Weights of a small GPT-style language model, trained from scratch on English Wikipedia.
Size: 2 heads of 64, vocabulary 8192.
Architecture: rotary positions, untied embeddings.
Training: a variant of SOAP for these matrices, 110M tokens, 3354 steps.
Each number is 500 + 50 x the weight over its row's rms, rounded and kept within 0 to 999. Layers, rows and columns count from 0. Numbers have three digits each. The size before them is the row's rms in percent of the matrix's.

# k: layer 3 attention key, 128x128, rms 0.285, rows 81-127, columns 0-127
# q: layer 3 attention query, 128x128, rms 0.311, rows 82-127, columns 0-127
# v: layer 3 attention value, 128x128, rms 0.301, rows 64-69, columns 0-127
# o: layer 3 attention output (transposed), 128x128, rms 0.277, rows 64-69, columns 0-127
k81 104:517486467447591461537551487505477479456541561488497442543559449541524515530489588491450497435515393470429503561492531593548522563467443481503592461402503458487481507517456599538537504501411447420463448503556575477557537582545408533460518423490565534493407513515512435538423599492477563553455515453512518496418440503602494588481445522540571451437469627461485457488505475512536529423523
q82 096:410519436579531497429519459541519620481403521420438530565467585515494511523483425466484438442503510396421387484479566448487456494502431541487523486446499468421469541547405545529502494517597517502483549494519497562436497531474537459543487559512499494528518541543564430484501506541443485459510509507491587481421460550491497420502545572552493502503492522607502449409396647508416542458502
k82 097:476467415483475505553489489544538623510427520468541518521473613498457495530460485536482470441480448524541462465509528511429391508493541543464523521525511441539426606493496550573446500439535453476341491514532465559460503520470506456419452559470553432516541468548608437445456507522434535504502503506528454464462557484437537383467517460528480508539524531552424535450424533384407467536380
q83 114:497404444506491492435505476415503534534429545578538465450497371436540639503503523519545589442559552496512577553430500496562512467452473453520507501577484536504459447527485451488494585508508516568527551520453443567490585408447560541459486479459598519389591471394521544535501471481503445571448523484529527501485552504520532523456480485491412450516403497628554520520504446553465554524479
k83 114:542489531549493555555456445486502506473548437487502449570528371481507437462528587534568527462586561501491609520454579485503505544422477411451465481481524567557491494433549458562565453517497555527538394552457482512497458546436554558481438429473576600455658491427548541499503462482539499524535480508537480580379427473567544506544533464492525548545522530457555497472528511543428546533547
q84 102:524459387506474537464428462419452407528575467485474580491532503402607485511509475540547460480483535453333549415397553474479540484520499516420498419527468520491513463497454445507510545474498554433606525565478501493466487437602411454399547512505456464559527482558503494370446522480530467475463477455475498469504537520533484482548506477527374477463524500563557546532467475578476455475532
k84 112:558560462570371468524457516520533480530491484526489512457438564548514582485433506436451468514547531406503528448442548454546527512550480548448549515577564500452545473500451462501477506464495554445582603512572383465527478557517511425438518532479455404513442533500575473472438552540451485472444507555499482459423491497504419433499482502484316379425550550472518482523451469542526470429530
q85 100:473446532465478595504473494445464545382464495558504534516431409472468596474584471531480483505381531525493478511621546515522575551463387497511511497482484430468466569525537435520513583550489515455527471541526416407577504549521518528471521590481517501545578583429518576537494488502484480566478433472503451436528494417574504528513494444604468494465600496517531522547502648518541502446495
k85 095:431512524585474593462512533493586562460555519529573538512531437497560491503456501576505479514520501507480518565457499514572491502398434540570519486439522465524463459561444601471554550480512577524487502476398467514504580476444597564520470540470576507533466497645497494466461515525454513540550413526467562475486372362564473500538444469505492579384453478496567506550533508539482566565530
q86 128:555511573527516471504520516431463524571411520396527450500519553431481517492484510467496486506457458409465603454527620438466487485490569454482568475482593456561468566485552544608437457491580531438506366463553535434470530550573540553511351497546512487468542532416517418551608460506510517523409509553527550452500513532501477541533481530456485513534467523562500531452400515458468541468495
k86 118:410530555482559465483434513496512532467469486484538477456478491524500533579591510493589474500415501488549423405494570533505530430489589471592576443427547436604530504491496588551473497539615424495449434486538488492569479487550461539542548481450519461482522514451438539452470452526483559487418578559579566482492446454459481579550469507578467441537468602465518523455363550473518568487475
q87 114:433530416497534527457447568491446571412520475521549481459440519504496444495418427510546407467561439469530513425481518494576568489444534472455487433537551462459528477483457498474522441468489536562526521407415564495459441533536506521523489507576547592580544446316566531486491471481499568483551403568525478431510485522457522505486493422491564548516454516466367554564504599473527480472464
k87 104:438508534498543521525469488510411510379486545450375507537509508562461485461494477532444503418550421375449476580539515522468480436438443436489487428484509498488507498494557480428533501552496522390485471483483495487538422503556502552445409510554564591557465547436518488495451523449582597493476525501616455448487441568450536485434394473506506479461441434473466407545514510468456393472552
q88 105:504498425552522581503528520514519488533550410512491456555522466508450571586506394476464436507424496447454459417528462472487480532447491483496641488544490516504571490479504489570476434541451559444511498481537469530451560360472510436514499459518458460558484454531564536465438459475494535626439416534617493452576455468458489590536521559535522509415532634507577442540523442499508494526438
k88 101:386457454500614503542472469522471484440505543403542516470528504459499585496494477516526514425396493526521492554434493489506472538534425537529445412530571478482571551519468524511477550498465506534453512394514446464539542500441494499510531467488468395568494426550524421641504522627457484538530512444511448484505513416393565540477362546470475483471481617485525536502547466514497594535553
q89 104:501552439519554525601493549493530508426447534464478565473475442466490447538524526536550438473469508501538660533557569407395384478569463514462472558495388509463422553457522477457575538561547523541448456479445501513482452535561524503390461463443503553585502476509553588480536563375408523524503556510531555505506486544470491500522508557604463502480475581537483514532502505490495451518406
k89 096:513593475562546494544548578521479469554450553374504620570446450495472452539491539514563485449484444383570457435532479457494447502551526469514381607482485522508544466489437522520548540521580394486492545469485572498406484462566568569445539478503503536505475530504562479429511535480529466482433515507533580459430506525518589444539540521586557414494441561502528471579452488417490442522494
q90 100:515568451486450535461591455454473468462536441622461537481422428433485494471496437531417486424585533583436551482572385415411491474570574518464550583513431530382501570505507467511440503502474458523570529446468471448469484456533473575444521505453525501493440517509473483529567484454517558588492413479498437398469463577493517512529461502418499497554508531468477527462622545518516469490556
k90 106:512544478514489495631549470454559465458534536511426425468511422503419584512550434507498464450497473500472521538550484515556411408373503542429488527495492493457450446550481492523499552524510551504585475475608487494586448509465464649452480474481569455516493492493447483404535480475582565459552440451472576460531441516548558495517532597450478557516587508475448539475540527487559492637516
q91 113:496506517496457506405533536490522497502539471544551468489497629502449564392451491515574493498455483500479463489531591488440380476545460473541469463485579412538499472513562652434526527473537530529599391459472487414480509514512597560516533474595489437544464400484426579439577531490510574520476469538614554502491523472494443527503545563448518477560557570531470563522496473543550484499466
k91 125:488442518512509514518407487509616524460496476448560516436515598539493567495481532372443533564507419527508426527414544608532397482580415446548507438526522478517562468462479580560452529416543543520538452370503550442527497463534491549480535568577457435509507460605497497481493487519444521564528560498516584590422500485488473595482507468448492523512604487519523466522494457490516535571524
q92 110:518450456515565481534439452467513480600535513494543541473462475509500524525570536454498493537371589427445512418468596544437514502435406459435542536491487446477559517481549546383586559450444552619513385528469487484529478611547552514442456546401501516544549454516547423552470467454560506456502569469470535533453495528503541545513460550498482476469422444522537466556508537609531560486469
k92 119:470538477491560507522515486506507558481516512508517505513428430591491454540478512492463396533439546535554503483521520495547529554525440460483552530530473491471478477501545446567539566456439532522453444520421475436405504499560593419471578553461552538531576540434556524474392493491537632547396617492487459556539593569495466548471470404532545565456382510534524512622486547543522534542550
q93 107:560429448545482552517605427578528467418521441497483456518572440492512517455523473436588504482581449512422619584463453550502415543514502432488562459470602561527411503547501521516514480516519394448491475498468608538463486532529479556458481492488543495430512459556416476495534463536469543490555488563497533484497465492485418448490382569434607540465446522461518569520534431449430422528512
k93 109:579548469443494535488508484475516441557522521409521435513568473602521517507561502417467519496522415482484568541455411467487497471488554498444528430413487531554456498533536523564518477525484496365498491494503477500584419527391540551531440417487463468439578532499530443519610520523481485517581545533580574524470492510563519496392480586483546381494607420525419505535523484513525509579442
q94 105:527437550494363553565329521443455514398489567485486505555440515538542491558520384532523442451464508471534473417525530475508594529522496506492494477464509431536469584465533597525565627479533446463614438454480552480497484477500526420536448498456489547501582480496533436450446520484546545472490599472442478452502509521526590494456584453486501552558501494519513514442563522582486529533517
k94 112:502531478492418546536475497498418564500527565493498488485467504439540461480468405511568508551402446548499443552578522561567452509470472485492484494397545477432527472459564567535547587587604404477551490486497564442406531391487476462552440520453541564499540591392565471471432478522535582441484489450473526519490491476491502473477608486575519524542533614400481489444460505470548502439494
q95 105:454421545535403495462579557439474500558491505598530604475501488524494540471447429515542469536524498476526501470423460472476488566567460486469504530421465505492487463503539419524494493564453481561464520508509449529482510469532378427532499507488496455355415531533472507475561463516414438505511427483560461605536533461524439556464445488601443505542426527493470446622419577522542561586414
k95 104:488428490500469457505532512532448564547551569518478565492581447443534467486465525556505478545545523509515513450480498471442488525486479467574527452438437499523437460453557423582565447505503626489523591564480520528461377450463412450464541541529525387537374432580467458473577525524498395462456494496526477520560445481462444514596511519542423465465410494425465534447500488518448575600473
q96 103:472581417533434540535491487516499530574537580571547514431513455572495589483443485507490551518530532569600543443497401582441551537522495508469508515551456587471540510425546468520549490498512541507560550509464575493454521428502415522571495607596514457485511446541479429497516421489539476448533543462377470619548463401534490535567454431517387481437498500482460521451504423517491497517438
k96 091:431503445517558496491510541395540510514438579475495477501613542516553427494534518497476465532617416504571499562504526411494459453540445582508523565544541552511586425517522438428512522521588550430465482436523519544514490482504505528517531569495445489533536312590473542547557457524556504436533566519533438470499491548458481406411574564506514496481505548536425557509579496517470453533458
q97 101:600492429496484457420426455468488452557357434355404555480425583467431572512499411495517439540588496391478370535539536521636537481534490506487514395492513501501499519513546538472501393461513486565456450437487508477459517478462572586521511520561508442422521479519501460534533489515568567487419503465493560516491464562528446496558518519481469461523469506537480472496476488476490492501533
k97 090:552452405474551548538551478458423438427424600529515493493632492510521459501558492440493446486518446546453468450505544485462546465514482545484510495494528466474557553541553496509571410437524486497423511560519460467485582536492450469495393476411635485504512557429454472514478410495623518546519496414439497396464476521460488597496510479475518544474412459497475503644502531522529479562549
q98 079:502499503427490473487493514441411468478507559544460521472491418569527519531495540560549534530585454449527465444566446621463518540519538510468473497542531587483539423511612420465534396514451519575465509487473489513452535455517395452476489648546561432411489645448490518498501454465449561475602473452456420569457475493531556537481523482556461548457431481526479429453534507471539511504426
k98 088:482525501556506432559623540447500477516549493489531477517418374518540580515510459537497512441552472498519540465492469493457473514551434562460546584499452536530588454487571464419536466653476484570528484490394539505442575476443437361547489437427450475528550440503471563515538414547477480530514538530486444495430448482503457523512561517499546507521446543443534572453530579575453517470593
q99 097:452447516519553490467591591514489570472511355550388550525478401412462480529499507531560480489430561495521527496629517479458455509443495448519538523554531612427441469484526573523456531475525550515521487533510476548502571509581457495529550502529502566573444485484522471497498396473489470479417427420413423427512423504460511543476523513437554533564487417492573511477547613550513503457505
k99 096:428466532508458471428469403540456510493572504444514564478544478544493488559483538445509591459538443497483426551509574513433399487503506397457528538469624510512403486420552468591558521600538523506491503529464409516450552482432413486579500535449484413564542544538471508536512497609508506583437532512527484481412523518562458590488510484511468506556516471512508393545555555515499501598430
q100 099:604575576575533481456500563592523511486505477540603471545492568470500505460513442399533513475486481466527479489475593466498408362471485403502484487367594463480494489517443555530420427529550550451476417467474475530527513476513609505507514449493505526552524432486492455492516491479411412570507507579531579476559503505531429576458490515379566494492539488546486475543503491580432505473534
k100 091:520488540489559530472519495476442479505479543479488566581490500501564458534528497375556540493587517427530477478455550526488437399600485421435539428470522368559379485535547511512421446491463533551471620506514506511479351535488553522479468554536581580566470475517546499581491511442486552542431434534516530462533420507448547464418485561467484511528580440507435429455465498491528516518475
q101 103:504498475433525524533570519586489494437543498474411543547450578461515479471549559492527496617406532452491493479441446458478467539486565538421466543494490504483465586566487517507598515513465485466519488441409462591474558544451528526585524471440541504486511528455566530475491540444495485461620586542473513379490482555433571500542539454421640474461565422479521492478521512478457373428470
k101 094:574522547587458402488507504589493452531603495375597599612513532481514521454478529461483593592540533533457493463535515520494502420394498492459473431512487554498394499517565556579512492439498482453517454577468467510527518390513551494444510542506569424545454581565512457452433485570480463502436487474501540516420468473551515478527433509484472471576585485471539494416432490476455536481487
q102 088:485613530394464456480437404547519482541408547465547465511492506524545507468576467587516455548511523562504390517567534491512529563501488522441512595529405538476533489424464486564550405486374559439591524566477478475551535470508496494488462512482502525502489600489480475463427454481468501513483497440480486419470474557472588671516537498474502451541509519544512456486489622583477538456524
k102 096:463469481536559487408557507430535569509420559577508438455481510468543603529566507503504531494433473478514505473470361441437512462566492428528530488548412393578560487545513394463551528475466354545454545502473499491571543492500499436504494565414549528431519515449512545537517434519543479583585474463471472377525428507565488465444522479536514487541510476468494484521462553459445455403538
q103 111:441539373449548515457506508462510486515452501467529598502504439549532533418611431544482508473571515584513412500457441488591458515520613511438454568522512546517465475447386444450501416512386529508415497484539418434497484533424525558483514523583436553482509494534432526544431431477481505483464455487469540457469488486483497550482498472489524472489426482403415403518538509635530515496491
k103 110:452527459543501525556567559502544535504465495496500565462516461532507390437474447602453511538424479512469511470510585548611486502503583428513504422526511453572464469568501568487436490505578498423426472522463458510484479450500513613453491403516580500521573515439445509559507496446411413531526552430422549577521569511429508589513510535471514496531385479487429491585477482581530604516490
q104 100:468386496410508485495442481551552502522405559471536546459426460538541385401573550499506559479516463532466431443508516523507549524493491462541464500459530628480430487438452472454438476563555409550583491505529534416472574456530472456536503514588496534463387564503444466527502514517529539532536436505447490489478540552472450535538620533623414524439513432502475543424478452539535472468461
k104 098:449534499541467518494544581591576559574426528462606403456501440501519435421497468535488482470442498503522598466476534489461543454535495532471399501486475527470431482434503593442396493464485590523514517546559516486584597464535458536494478444488469461473480508535529479485414469531401557418474467473532558562565470540426534483534425623425467542491449476556397515537499483515529441480418
q105 105:473559503516490504509481470570461515471555467519505444484480436467421561581527525498470454508465602477521475479531462462465468387553499411576506474548483581463416622561471465570510515544486507535476522459457500516515482568513481431503561414490485459535558459463488558571474519506602507518528559546438429418489512621638530468509578479504411541494352472545550529586500527512487500557574
k105 099:477462539593534534547519576475524458540512523461492630486510446534491476515497465493449495525447541406497502524549527516556482446438592413525444555486504495524505464518451432522485456434474570500331413413513458538404545492524568451465489467491453539555571389467536645522503532473510548451516469504485514560517433510428506488479588490528600517488554486462510568558458480540454619496493
q106 098:507582458396509489493487490458445494573524619466446493441513479463414488518493598541470537512610442556454583600467510510536503459495403553526508524593483510470497566474487403456513517470533460522437562447530518512500514561456486449438431527464499440418515493532484539521497523583481490567527544436509590512485449494597501538378542381521430471497495453486480462474516510485497635547591
k106 097:541551548439489529544549504524436399529525589506542506484524519392525478524459548528528552563643516452466495561458561484534489461386597526585485528460403485440523573441512600476531461537499506465484481584562548493522567464431597545452453498503516488406405519487497563463516513462572519562389511529504481528465481478545502509501513430453510482552367521450502477424527540555447502548471
q107 113:516489497579553453402470521564477515487432537497428507477462484482543448545485528534487481541482496426554445467446576519465531490486534466488531504447395409456451492555525463429566528561611630575478512420513524503396548479493580557495524575504443464565486410562580584512427480478468482592424469448566520516523541489553404494557503540560508515505575507553507418539527548527432595485504
k107 097:445525533485493485464515480533575561492504547533483550456516511530563494516484537525520430529488454515446555506543520473484530546492504462521546532531481398408456494554500436446509499549529556510492476523496565595397502474554569408442555503436491541555522436482547511431624428492655488511447526501535480400530512551409512464546532566544536676514518533607413506470535568480569510437519
q108 104:520560547468510497486559478463458530484510460492445516478515473470519552477442490612550554478515625437557576490533422522545499455530475495516513454443510496521480460413511511558436521444544571474477469567485445586497462374522512504637522579333480515527508545559523585466455545552592556515465518476477496421493575591368485517486451514541493471503517462535536542446442461538527414479539
k108 101:432578560455504542505569446371480535529471505526441466536501566431561480518511541636565470520538588500535488426516563488490497452624457433531562436491509460555447513506417489477523472397494484498537592392498533484522521515434537497636528519499409520349574552498519536549479474520471476568478450521453480481489539509500530494503471510489441478537476417490478533418438502572549548477468
q109 109:531535525433509432545488518417508409477514486541506513551435519492520509514505446583480563482537513451531478388543406505536487542516386482523496452542494525515571548418561497515584436443517462567532555463506434469506407480530488496432402452459609539479532514462500445448546581579419505548448519496541472518463429462442565515497557502507408569531559414517472609517418544617441522526508
k109 101:449539489493452483581517489552473546521435537404528563543504615476483523541517537446588590479451479425485494474546486523531410531510488502500496503513531417428493599502549600553539537421618540407555470441574510475399518475511537540512528535526541497531421401497559446469493509518561478487426505495446471528389510446537476550488454553503556404428441527541541461585531473585493466509582
q110 108:471437551524478489510512419468430507539442549468429517480404575559525515499496426490481490501354514424431374581540455532484504433461430433449380429490467393459461528418515494546502480502468556487606529535604462480522450464466470458469497496508506492447439505454466567495500483462572436520495573383531607502466547508505507487585460452480541476543501503578585556476470526482510503482530
k110 108:425464443483533555491564478481484525585504525520451445602561552536415457528460467546526438477450414543544442556557481547476555450508580391500490543427446429483459539533511491505434520464477460457483565523412524473491498509577462428467527450536459478546483609497476567433485420379538533501448471506529495553571578460602533520517520427587514570507487568532499469545458569432597447475451
q111 096:483407477460584470444496519446445491593458575464499510487460462472455467533535505565464519423492469438495452452561561496488500523512552490462447549480475535558561394500452430507454552593564552436511491374556528489492512505544616475544396549450441482515522447526480540567485488539457500622427516577502622394499458463497543486404468444576526462466454541512547427484497576508463500518542
k111 097:511448409499580527438447520520519570595505504474486419444444496411481512543600487578536497539458493374502471454541540565462578486517464427521481468486392602445457441428508503507523546527456641497487500510571562461442519437517581461567486566455420538605481491558510517416483522517547513477425576559428535540582466492500508487510460494490460473474529485538476537600493500525434546488535
q112 118:543487457553513553489464534456478470471395461484458548537468614492381436482542501463485504489682545421480460527502511510458561488504473522541464507528471528429487494439513437560435465502516578472504435517528500513527433528591472493468454479452528536566484530555477513448613508431475511526492446584450497524530519501608374559508523547467377490551516511504451483531533553578443411575574
k112 106:478458438477453385492540592523413514542468433417517608621482546615451560486523455487555537490584477487501403471545464485545487551481525506469467545531528513458569535401546549432550465571532483552486428531567446470471379457567516508499470526541554525519434583489425486471493484505432493416494491493506580544461529556479522579488533499438374453451513538472497479436424505539546495502489
q113 108:445548509481373505404494426494512464476456454511484495569484440486558417512391537437485435592535556612507501588538478492487568474482545435496481479465493566459532428482485517541463408493487485438465562506439546488522499546633497516468524519462495440440518487454541517485497444503548379520517548527557471523571472616546531509542574447559561443538460430503502438426517472365545507524497
k113 125:495569560555514458474461398516499486527539460562525506472508430456543607444462556501491506584461664540530524537474522514506437475468536467520420453539491474477467379490464508487477442508463535545531509545472378563558586499514418507508451521497402446454534508517475579516484528498528426440418452479587479452536496589469429551575548475516420501547442500558466542543469438436534558463396
q114 113:451485435435627553492503464479461511483488516491544499526483490504438567581481424490406453541447506535488447538414399421512460552578434420501501616618498461460460457577452427534408457495491509456469490571486526491438432412504519581520532585567559549593482441561505541531455412468572487483383495491468509495512532414481555463537541477546459536514445462517465512504513548505495559481484
k114 110:461416516492543561507596419542509462557459554472512431470530430552487453441462483490491509479442621515522508431453518479507476535577439507472425645544362459441484488514462502401514504481480585468527442517566492531528478450462501534548495535485503522613566428464442536529459464531538455519474486423436515562530561451461499507555533450515472395476345485434469495470568551502446457495502
q115 114:473539486433456502487528590561533586535414477530535516502478459479486494406470524518490462610444505563526615515522497541491508542479554495502546511530431459544479434372453569492486522485552616487544506486532549425547577505428509480484469516365505432480423521486546391494386341454475487529440447521471494509475566429490483477444498490441506416541485522546513543478503543562527504419495
k115 118:555529488481477433414425483557460479484413485499494532449439477502553506524478559490597483614459541565512527479508551546425540518473509516504501516534451478558511476463498503528500554466545562510518506457457523468462529490496430545571505572368577382477483492461466400542392421538591480528398558440461560422530530431520517532519453500482402407456457492534544460469605521517482373530501
q116 112:454518459539593466461436459402489481465519432501470473474515480554521514467418492442467536489541412447551456438520550528494434515500598514603441543447461503491495607582528547550443379568584454459547513474483456466384484443555501534533459486532472549484442577577478471422526410505425478546489470456520577465459468463513433497496471471610539401533513561544529470513487459579500578536527
k116 124:404532598529489470471483594447536510511514466501563466402497562445554561361538549472486588559488426535539399477493519466518491522593447441574407468380546427498468542467532479548477449526533501479487450411491482498524451521475507536542597506460467449476460441528428394575545476455518513529514488472598496518449579512546500474482514495511478379530527573534503538567414499479461485555489
q117 105:497498509494417466507505485515459525589512530429458550416517491466489596497523457580557552458438551453417539428444435537528463403496534515609457506499447489580458483501595460517559515404580515426481463542449549481463560513543558528439406582585433451508481479491550480640526500510536515491598531507460534440470501502465507475593579507521554583519478490481535592589456556485458494479482
k117 105:428477507545401464492430461555457417525525581457502595405471508501518571590561476579473515521508524458435511420419457489502483493503473500538475523464436433485457415570582487595489423473569537451403562610517487509527530490507551549512584518527488507497541523491583506538525447565581589438510469521429532451377482505522485521533556534525556565469504466536508572476492584412436463510521
q118 099:455520439528541472504521408477460432502457495539514497430527473495470541484486617578567503367472508514518493425503458590487463494504505397504536492563452438515532521554502481469541472441457456555558515468460473511468458542588364574603456549509487459490570460437520509535506497479504554450555385555450467454499505383515490482367532486489481560515452376507433523592488499464483452554538
k118 109:479542570500536466476547368558533504527519589552487493449511557555510435537422539396429498477486451521474508475459508493483527442505518400459490464538353437520585518441396560517512440449439442474483518521419552513537439486566522511460467540549464481485481507495515404527590551481484552468504468584551522453509435437571438464474489519551471483414556413447462543557453472487431433534606
q119 110:505486529545492485528513582535470540521430446477497475594522479509434539651548519555487532578518518473547440370471477499440460498481503479524564440545480542530487547432484431420541422530560522473544527517517481467535508493484553467482540488419489529494507468449422438571506514419488436431555430608539539395469513497585587536493554540565498595413498465551458573427476572388502533516537
k119 108:458571568498517582472484536534449549548558490562363557484571523534486427580484483553518453518565481529501502497589508493408495500504487539474555440462484500483589484503550576469497440571507451436476472466539559425575583416583475487461488558502501555572418440490512502548525404454445387442475456482643527398505522491527523524541444530454533557481471543524441536425525484554505478562543
q120 116:501495510440487562503436468488496542564574529548517469471432493618514519485564478503477486465584490460434496512464464572527469534511438435524568511625431529528427441535427484409538541403476685456514501485440524558509499451508521483495465531433507482553568446508509534440518542528497562412453490499493557501565554615540507527424482546484496473503436535488498417506444489453548648531560
k120 107:564400556547486587586555462507491415528599493598444424473546414460518437489501592510585465418564542470471497520483531474483496624536485461468484485555398522472533477559527562434522506485532546525451436442516549449419506560524538459433433516494495449548518401462518546478491497544467461459496484439491511576523501614498505566526482411524483506577451473418451502486449526436443569481574
q121 123:538511467372451511508461461422459424425516505568422524499463554458563489560567501519482547479427452455452572527497483448460535464424444570471496463476557502509496449561496447549510428522475474522512515476549481457511420517432509460541532486516490579493489557422499429366477645481474468496330555456463593406485542543466454416452526508515538565418538517468457535545526495524472456513518
k121 121:564485491386401515446489584438534467491424460546459468508629483474491484539446544498485551446453497501536551554544535493554433452442573446491524566494579508510548494600451498417518445576562424444487523401504546454487538525559481491463504458502580532481545521418480471432507521468447478508487431444497463552564516593361608434502487542437554560498482509506491545525457513515533573558425
q122 102:401439475434509432465579541488530566529463570584517479505540505602512531362516509565446475524501473609454571452501556584468508437603555507441532446484522438489526564488480503490515526543498500490426546402542599571511492380536526591474440547516561476494525529537497519435530582495526530485431504432508512566482528460535487399485457497479501459498420563527473429478513430445454582465511
k122 105:503414510554516463492538443531535564615471534410492422465432402434480550457478506468436574493484560483586515506478472539459593496590518412554549442587549491559524503452442588547462509491519591426487548459645528513512474498519523467432453456468546485528523429530480446422385461505495479472559497592492521434478478499556498479517529432552527436559570504466520441604502461508508474496466
q123 116:572496537515518500583519547522456642458515530395550544511463498482529522387481571510491486561461402508444539516532527511510495520444529552520568521498481473572434575459519502527468484466521489599473479398530469423588492528493508489507490513472477555605472428444530511398392459547532582494486549492436379554527490528396509537477591530547485540460430528467450434536524490579424468523437
k123 109:431552505596444515532541503520480582393371524406508539513528477497523450425475487484472538522530496378497507489514516484537518560445575486564571539428550543502505629519465510452509455402587514491554493510438603490471464489533548457502470437432534514507458514513546429478481480384530537463478540482501536536520381519380534492482479592453488441529435485500500586494497509572397513544523
q124 117:394444505523534472491429520509534504570588517507563544574440462488527473531480467569499539513416592424499565551537419433538486454484386531525485554581554508482580419539575555544499431448598434520450483515446532534497530519457489438531406509498510515455625616484496508493483523492469472499443466537550530567498434537393437460549495482497547469418481451512532565455413570518438484457502
k124 108:512516530515447554498443519506478488441583495498502485548431501350427429511504507529539587459505503454450543551421414467508542448540456535605462568506500563492443431523499494476491368462537417488397438562408480511449526505544484529552401591494531485418463539563428502531425498502475440543485511438453530530547419517443481448567428484546461488372462447553513497452503549486478477486534
q125 108:551500530455541500554459536447429542477431458495458469620449591486538577547515595434484565543519524546429491544535462546493421507495503438585531599520457392581481481480438528531602502408489508480439528516563422420524509524468555462489560515563489462420510438469468511557501483459484524408542557538555536573536465605454556475531411460496562479444590504479535543538457476438521498428512
k125 101:527586419470514473482452476464557525563535482463439469487519449464532528560409542559536480516498518547465517551509523563472469467496551506539473522532360449510567453680471542458471545503554503467514421474387492437604541470579463462541495465499454449415475395456462576508549411509556473422490541535503460514546492548488483444594401483450459553447448516523484498558483475579568468494529
q126 112:514571482433531461587463407477450441518485505395561478481508515443480556521539453557541479536518437452526537523440508383501494499441459568529498393500650543528440498652535495413505486490451447496556513498561522502540489488489487483484480521547499539338473570513452527391500558528577517454469525473581599448454459451585481502502460469532579441505465478567490531439497488482514497498511
k126 112:588558545387521491497368497444478502530517552513449427484499459477474443529526568474477485585517450420567448495524559483451460502425454494525553453437567476556513495597583434483413451530454396432471561449534505514534496478444474450537510518507518573426430575549478479535541484417491461497467511596625589490596465501576466559508530462515615461540497546522559526498503528483481531460510
q127 105:501453548486433530429472525525447486421490420550559344515469495479544459517494603400507460529485479409525465453526528468535448494507520468489621506413489465563643514447518398508469478484514536543482590476509609461492496577525572515466573517388481579476517508503477538503493470398464480612498591445511507450546482475580482487516493469489456435462573444448543539531534505521498470520500
k127 100:558644503430474603432486431504478505530440483462505411538434493498424597416548561522544512522496592534536545439487482477547433426435499488545514453485490534470549411455425423490508461486494495539538496463544533543482532497591589482480511512459496463509428513411487511490486579570596518516550561454539432370525603422499421461514515503462520459472444477512558482550550511472552561540557
v64 099:446536437511394472416534569557414509548437473397611473534482479590481553448538417568535471497418520562528417476555469505446517520491469557536407496500546448534502567554464453538445557563481455498552422448473399427495579498465534598608515512568442472403474502414517572472504570500458508555479437460501524473476486459480564481525539478538514485528509510537468498520466467398545496482433
o64 099:523502534508587454499467357446513488541595561523486514465602515461458550429490615579476534418541464501564494468511544568484501494462513543469513513506507529520512419500495482436478458535470543438452520496589565558560459440559475508486508608435527554520571467566504460579474415561512443404504572540552509609444470531421551506454456455419442473451494521569465481460507438550474527600527
v65 091:474474503566599508537403568469582507467448437455479446488539498425571522576505475552442524390501440485471546531439493540482530541462468592373458450479427456472547503462502521563487514538540507424531509469562548463560483479453550426427436500540463538477616500495403511515575460506452557571421460518473447568548471481480408579435455431518477532431564532585452499573479537509513498502449
o65 086:494407486415463486441529369509443533499497606637509513482494543518414534504506536423552484586514550468498506466567566539486544469530559455556540455528525547570456556455543446504547527466536538610486468506418474489409512523550462530484561541424537435486481531495547565478432494440563511452568515449560559433561493540566546490486593582492492516541457503421583461505523532581451515488586
v66 099:437472445500447464458429568436527599559458564483518536455543530436483466482448366458587480400609546547569457462528453513454526528523500522440428508393479505526435542402428541656468486504557552422459528447498501498453554427492502549540567570461417523540459480492523492452458515601497465502448513486532440476502514510512505483578493546484513475499534614554486490513448544461552551494476
o66 093:559589458508531501486542431550452512512563422507473432520529518582493553546485591583420435541483495479440565604471490436507523426494505463600579436610497479478540494528541495448507469506434464558524405459511544587530511570487464500385421487530594469460496520499498536477545489395524535446466543536542511494477475514486514512434489371423517519538476400492470518520603476543491395496467
v67 098:517496526607422408533490499465553531524530503505497511436535391422537524542505478530495454535502563516522491470422406539490493519498551534504453522597536529532492567534524403530573503523525515584536516521412458589509532411425484437482439526481501566465531446391619502452415581558440434507454536468370519450495462578533514461575528455487523502443544461482536626514501463489522564474483
o67 095:445500487471572616451454467536443441441526470458476449537439545626484470464425494396474516453491421511471468442609596512482416530515533428531493537448453510525457469526465537495449540482503515398515500470577546479391491525576508504527508396542517494559474495561420472515542422433491546519438564484639530541500572573472415559486492510527469553560523571486461425509515526490516434528501
v68 097:454502541588497408474411530566505487498479444497515497405496491550446488536453581555529512567565473494499493570470551457507565550521550555539546551414563491498560505453506490486379445546438503556510478390520457542545428513450443420544562562513458521323420551575454504479515457455569522525435463498512473497466506489500471520522542549535511442434463546408483530502514435609415437506510
o68 088:490405481418510553531587474447557513503571561454420532594522496452471464477545379497439448438498520475527465486484465527536496528507459406470453466602374545530481472500547536444559556464556512441551597539461533460431548546528514484443488415506534439581584400490495487502475507562481413457531582496514488525569487436484504464467487430383443538428516480568470548520499541414537528502529
v69 096:507590499438448525488534524524541469489490580518507517501531386495476467444445514495563542562487534515546512522519475479622488606409424485573524548519434503526492456479447494514485532456435522529542480539557508575484492518492456562523465558562492472468536372387436623478466504459487506458468358538450530512518548460518500544480517546488419526451333572464425566501474547476507550465428
o69 097:447473532564456440515500521572581485548558465420545459496433552573512540542550416544534438423425495510497459393429638512466456479516519581469533457437595466478456616504477586494514508500583464477490457542414470473533531523530547438598529469478519654462511491548419432492564605505478574494527596518500501486426469545430501470500523484511469510487520550513552503485518486502521439519527